{"d_model": 128, "n_head": 2, "head_dim": 64, "bias": "none", "extras": ["some layers without attention", "a norm on each head", "value embeddings", "hashed n-gram embeddings", "an embedding shortcut", "skips across layers", "capped logits"], "init_std_qkv": 0.0481, "init_std_down": 0.0, "weight_decay": 0.0038, "decay_shape": "sqrt", "batch_tokens": [8192, 16384, 24576], "doc_mask": true, "steps": 8951}
Each number is 500 + 50 x the weight over its row's rms, rounded and kept within 0 to 999. Layers, rows and columns count from 0. Numbers have three digits each. The size before them is the row's rms in percent of the matrix's.

# k: layer 5 attention key, 128x128, rms 0.21, rows 95-119, columns 0-127
# q: layer 5 attention query, 128x128, rms 0.216, rows 96-119, columns 0-127
k95 082:425515531462461466495526549503480514495432497476443496536471527462451503521560515476360524516565500452459484512531600537381427375468501475482545474573486412606574561642491501433448484551448481508508589395494518512482564526421460461539554537556531520492466549479563504573516542566530473525517527464471454526514506509588528471467414473472444420459399529601502536527519556556528466529531
q96 088:439502522562485555584601360477503630504518562467439440513546434489513442449567413559485543520577444488504570474484561476528603481439519457515484460594407466505568540459444546510527526466504469444496534512492471415472497489541515440484502503406518534445479497397496475411486528384546538508501495478459431508518545489605524564516612516486480532530444446493443483492517541542540435466434
k96 100:379377467539495629505597438476536591473491518512477451598553528421524494563442482553519574557463504533425542405470495503431499538468606492490550479540533547559560537396466597457537512478523482451598538549439488480519472574462470450539449548447523461443491449454509435467444511474550548465558523477480481490510476576554514499477636489471483542489457498482493522559411525487458506459476
q97 097:608480499488394525502405456451483479533582397446550438524527500576519519613462509440506541488498470479532535536504383459525475530492461424561455544541516546475503531527402513486457483516545599446543484539541561523520563485542487509525493543583494518556454336503522510455487467422433488530425524529440524495454478490447509599488524576531393441493511502382528504481433445468425499443481
k97 103:599440533492441509538605458470533412531591543512550516497441474522548507453450470431486525574476414506574589511535501387496485530468468468613553507436521547438521574527551462492494462486562575448540510623485541528519461586567454526539498535479486512559493408551513532562452486382446511496435577582503533493444450467477476529555510548515429552508507537493567455400508460543452495518418
q98 094:548448514513466439544513521490544419484510472554492468495485542487559563459499489450431476506488589539500447518493495554631449543486495523501520473456530418504412478477487492534632481510555452450535544498427456434537491438509443493425457497511428394458464544497464607583420522470512415534564499421541554446546493594435596455467486426464564478505520510465468438563474586446467512609597
k98 098:492504542525584443521485463434510532417446505536553494486486486472523576474523452464498430433531609616483430478467459480605492585454563440544511470474566479425466426424454469500482489511579479492444572487463572393428541497526558585418516486478497500498493496558446487554504495519499450492500492395500506485508512481415487579426515498513496491550667451497442436552512574461573513565591
q99 095:455466556624451418513558476432538533415538502498482513477508495490548576540501534455475488405451548495475365447608429499509622492588561451521446588506535394508418490487450475474412517483605505502582444522490446524497532471536591509578480459559521500526526584609503505484584440490457499475499529530489472525515569572468472492425523496466485552484449511510483488499535433496587529444543
k99 091:518455566610486470509544533434402568559570495500482541552414528445572614431470576526500418467486472571479490529536492500513510497481488555540547516486436414496432576481423498486560508526586483468508510485507463546459484472413586483503473475512442539538628513522452448506588384483528571541482465467495481587437589490453552474504514430508468587569456516603577554484516519435549493475528
q100 087:438495450414556403541542530522502509527488428514468471476535561537485480462464475515491545515538433483428516404492502541539542427615532461563597489446473577532446603512453527462515495474433461440495405502405573540444546471482464529561555501512526583382477425511483568600513374442513566480462508570515506596539511407434504548493541532391496486501552466550490519482522500557488500518468
k100 077:450538522449580446436537436457525520499516526523444523503548564560484535573568477581514471427559485445447414515515441488518480550549384501491539562486386585514482543506544510561427447496481584470568513511575497516585583422502442474587557501457516455462502399534518510525587496407562540533515508543473515478458487554464534576485450537512532552418487502521453531593442430506516461568375
q101 094:577508513527457480481519585492507658426448567540563480483413467455463470500506563520543468643533500553511473474531515478509560592498493502489440437557572588498421528477542543496509417457500539497499483478516497526544432423494535500548538523551471463572494449523490578480535540609517475436476592446499538490536451450427441423513518575425516465526425571590568525379545481491478440532513
k101 099:534522554521472431430492517521505553516464513562599484563436428471525375500505551451459468488532540549458468503537558505452490501559570473501417418524519520450423519429540555505436457473520449545541505502547510537535436548481481438443499556615513521519528440515540584453530545598514486520511558430560549454463568466480468614482490490485535473585489550515629484486548388481489350568528
q102 112:511528609582477502404584455452486548508499519553436541512535585514531436476503552532559520509500553539487338561569416559491545524542527487528389520467539603500400517443516522495471499449541497491598402455529527476482523434547497449559508433552562580478440464545469529450434451488541491541462544503513550495567445470431445502517486464418501552508459543465510503559571419423560506558542
k102 108:479516548522591431387546506473492608517545508535560442508492555552515411443537552515570457484506481574444356482514482491512518601586514414536396490466532578461414589386507519441461483420507476515519478473551478519493529496498455465551505501501531507491578411513543536471600525431491489512495495537541520497477509503427473488527442518490603518480493536536461572532512415425583419586483
q103 100:430581502450562472524494549498496506454458474514513643446440491448513563478446499588434498489525502501509575448523500501488455557554538526511497613438464507561461606550455486528517425531514467515568435501417482529489500415484582476487502555463563503461536507500532469545544486468474545587627409487449539530470546499555561446445448432477481527598527490621535514644562441538471495465548
k103 094:412569493521539407468540471518454589569450492462467554496477562542467516488533611552555443465500572520507512441482501554577474536486509475587468646489421442590447527560425504427500467429492446497548463474616462469576548419456559517515426508466492513495523500500424397479487412487518489524511493479510466565523540554567527490447537410575591491521545452592439461512480518475567491464511
q104 099:500479487400532458539526553457483445485460603563515415475633491556531571536528442526486560508401530539530500525475426470513449602562515509504456523453482529513485462573515515560521528499371526473518577545523441542455474389485471486535510445503657493437599518543494474507515495438479520448428524525571448481559485463513519474582461559547506556511597425488445496490510568577590499543492
k104 092:515489480454609513581476395536492379532578493536458454416592448477509527488551530453535428509431491486492458514434381518587481549562480620469558474497516568464443486539566423512476521538397549509515506476515540475484593474525535431480574491432501538444502430491515493516473465492516532475513479541503504585529500440427546474515381458521416492477590362463487454566537491504476537504472
q105 095:429562473405547407490533449458485501483475515505467485513549390562520480523517436413455525487445483514501508536506422596527497443516444506431510526530530586446525474435505579533603522473466479521534460507592552550512475456527551528455485469463443516445506442549498517404485452537529490444457508519389560602511480544540600496522428460495402490492489368449400554592465547475509578567457
k105 103:429503482421513449483421548481491528515460571503466426483572495496498447581477449490448490479433481510549461556489487519585506453556495573471499474501544543397543424435485520500555553429502570485510396567581554540523615459581498455441545439445489526440518518612448525508481443541512523423502559520522535520478463428585509474588440460528559555572484409522359496575465496531511565529459
q106 104:505465480525545476517541477474591474605475488441452519454438599480526575498365510586551490468483528469538546507586535537505526469469550485604536491502466504550432558481460507531502379434485511604551470471418407532465509487484503511490521570530447534545501461493472397398503461403435568407453463460539435586511566444504415474489486483499583523529545491558531476461481484504600538504573
k106 101:509445440456517549454517489521534503582408463426443596515464527427565538505493516457547515469486477418511506526560524412487539542531509475637519564480425553530388615525480432450529401467523473550461440509466433439556458425456534538575512520534508503495538534479422474420485457370494530521516401439584425563466496510458551503492465426529481524522542495519534555551503443481528439413484
q107 099:516528556501457570542557512522579583541517545525440532529569565594429543455439461446436536566482520448609471467532508587401526508443498553526580506534557492412549510563476429463468462498539447571509595472564527512423584527441572464485443484481549418595522572557477573437531471541413446554514447473533470546553473505474535480556456519498506512511498478546535457561548540482520401435432
k107 116:463532492464454555507555446469480517534502578516529472497602572531416467458420522394430526563485510450554419440484545525479518477409498479494491455503544504433552536593472555436495465489548511508445551389490437460438582540462498620507421498476492452590597589495538562485424507547400532546475392473441496536501475397493540422519498409528483446475529548556513513574527490497513485459512
q108 090:500436599461503447487491559429438542407536467508502519497524455552522429596414542481402493547457526462465532509528503565481581500471401486578488524515509468535495527431516531494472456434614523586527420504555581557534651549453488466434536456458444490529581446480474420482499543463434497443466509501522512500469505493610510444532434518556518507456428430474500559468509405552505604519451
k108 096:507468499491441457429441547476499558485478541441475467559537549506546389528522476470483463476486487500465561534485440491420522432586452486527521543536526455520564510527456514521535491401491532466571329585562537564554577541498495526441409441498391496508553547491398505448506497536425468464542515556512592524500435444569505436529435444439563618527437432578491481541488458507522564508445
q109 101:512485562580556500503528556493384495523468457582502438431440443452586569575513577526516463454403501597430438477520503452537442511498584449456498495503484546457489418526458563475470443573491458524528605623470508507486479543517449407562479500427534516422569509556450410550418464484507495491495541465461465439496566494504493526498460545504543537526476479527532465370562476511532457565611
k109 096:470517523621548396558453561497430522492480487526548481426408455484487579515534492546495412531485471565477413554498425519576493597535556517458418501454455478533523511408424564463502517551512513460467622565542550381520427504541557451574504538499529502454505434528506509496501446469591474539500595532541490494465548507497480581447488502524423508562438442579534414447488536456497545587519
q110 095:429449496510430488479571537536548568487516450590465442526470518498485603416485464507557528499565438446542427469597480527481447484436560484496479516511624538478575500531562550467550594581575526523481439473483587451606413537445470605492455401475446459561457563481429508496461465457419496461501447521448511519465537481535510580499567422608571515491455512517502508443466460532491449476521
k110 097:434447538439408514475548590513495595499516511514426522510488515512509589491405530508477529497475497536495496472569545515485481426514505409448483535475539470429545594476472486474550540540480497565489518461521501418447464529502448587479398527400465482526338558524525525475438524375391535487511465445450476496462453543563486539563584491514489471527448628494459519434410496495394532478499
q111 098:575474409455540473519510542541528381489448474467502474474440464444638470574536464591563539452563470484478477551496454445492497488509531512582549503520464525561464583519558436437422499551432516416510501508398429499422467486474475529502509504533489555479508482402476500489521516489648617483526465474523422488527519464450512440545485515497553529453578469457611491388418455534548493520447
k111 109:566437424548519487506540521539579379499508430501424490496521452422537556549543480593623440413507528496446606510496510443499497467556453541551546470543421517571452494465548450508431443445404467506467441513394507507521433502451444429555502496564506479516506441450504486516572513412571562442486492448597469442537553531414457539522462520518410534489552503421553535510521495503419477461471
q112 097:458561504557543447522462432535572481470421507518503502516472503473515455501535503520443535427596518563444518498425521500515552577450422532537563463546473504419538433595520509477466436488612524528562530610430404452469492427494535534544493423556534406537454496605473463462429517646420496492472553495582497509494503490484520417427524526441546469491510567544539601442502503560540457551481
k112 102:520548462547539466498510433462542414511447434475548496539500521488466463492498568539416516561591510469552540393523624519497510556458442406556541465535523430436517384592497466467431426574572486482528560493531507517582487427464522554437493472534507443552543463476495515499512414518513450530549532441528508382516453483522497499386471492369473519528646526534542555497530533477539479546509
q113 086:550425455561470465515479477552439481438419479509487435534563451422499354445503427480539479438473552469474535487528505535515566551423553529478571467563407516530572497597559544459403448494581462399542542553464584556542567478472503497509450487527527437454571542531529552450560435504589621532511559467610481518580502490527521480458434513443499522493551578544512488500463509528527486496447
k113 092:498517462626504516576519477529523494476474502467538374541529423465474470619558430576423535489500541501459567519487514454491558480406509545507561488529479450495557467466465507390451446469526491424540495573434418593567556516455531463525483507595547515485546495429446526501507483598603562493544484450544464440491589433464568412483435488476416477510537494527584480563525507480500481601479
q114 101:394515511534479634489454482486464436437439552554475421552616558543544442547485450459575500515518448550528368569494556531473518429470584502478548527530489550505555474492489480417531462532484545548481490490510507460565485486435489520477400494476492525440415575560502441458419562542445487398513530520519378505542485450463459468552505508559508468515527532615426403483527451572549514514490
k114 080:508455500435496482436496567582550536482471449506428432487509434512451406620460453485417502479370534484591538533494472602461467453458560524443520491501489569400612437516529586506463521404462493570381535426520448439473529457540523592492493494436523550488525589502540444474461531468508516510499473462460416490471511524561496468511448506557536507522457557520481449592555503436437555521444
q115 101:514459547524419503536472511388561535551492564508577537461452401550505503489541507465406487469508539538446515522479465468519478555429537470530462415476543569519477400356524523459461459527575541326550563567548498427502495557575565518541476525502465423427552444538530421453423473504493459483538551453577509447497506564450431484431454542507506444448512508502491476528576578495564512524492
k115 116:553508523583507547571486456473517520512478490497586463497474487497436500475533428457411462519447502540540549565495485408528512583419532485567446536474546453541452556391493566549510424543580520397515614572462535481547507586594575471489561497557508478429542438590472520483427493576537449475479518425534549385521503483422459560489441468429441437459529483530470434480539575521527459535528
q116 099:508475477500476557436554520621490468524551472487591507548552523451466464447506415580512549537537536449382510571499515532549498509455502433454547509520487503432564557517542487520576567439434526401487541564409488552542589517464358483526504436529554473434497500469498589535488486420549466524400441422438455529538477537469509472515454486432417517545520549437509520494456585415528469587534
k116 100:496346561528579542416526463511547513444503423433441384590641496456568495420510394494508550432553505445480550537538525569512548516447533487468515539530538451474612526435516472468419505490415501451514560451436527520489543525533481485486498498479515477483467496412503503564491580407540509481493445494551542457491443525414542417507502483452434494551472589459514518547516555506495531599468
q117 105:412493530507458464541558398415569474507508484534446581485492515518446492537473524555502527486488500476542469495514448510442502515452505432521486442526509573436437495479428573465492365534572473464560467495643502520570559467582518587606502427463432484510505426636516481467545455543509502480495510455535410502523551435486490462510440560506477513391541570485393456551517507465491510511380
k117 106:449541508468531481523590459502601504579446535520469502462531520592509445515479492460511541431537390480620438519484552408505542490462420490597514473463488552464404472527509539455473402487599538459543485525548484543532610450479577586500480486466496523530552400610497526491457354469471550465519546502499442509492489449455505515501439510506503551386566545554463513578489495476445442540483
q118 092:514506601567552467474430465492517454467545584503600485517404536509478496559468435512504611467596474632504637537475511458572449491454482479540569594473519491526498501469521518521554588397461510519419517528460569495461492505540463448488600435468452482404541430527487479521572522453523432482528516538429495497538451517535508486473474526579439557599463459487407493536499501465474530592539
k118 086:545462533474572447464379527445473489475470439464450466530484449552551453543582464458543427569514547584521506584600447519569560512464558462572547561478448481442557444395441460502522546491541585401519486556476531490495467451617458457451498435433441566471524473561458435558522547467497397430439580524457515477464431559527486514486467505503445480504501446460471503558535517449523590558534
q119 102:507466545409474447531532485514458547512457570458545500543461472431601530568494535533500490514570506450428558469515526488416456497558480540446461489442532506590456559428533406568583429474453561602478409492481493517488532591495491533443491477620426499467453512479478499460500493523513380474473431488514581569489517531568507597525501433383560472562515477445419511486460477563513458497614
k119 097:524478481432520510450486586461558555489470472456487595488418514387487504399431484471470515476483583487470522571513525491476495509653456448567480459517509480535452567418513557622531555475438455579487411512545537504551463567499470478384596565513442474506460520485427499469461522531419430471518519419478572543478452466535487526545543491466573500534452399490513530433439547516562569453500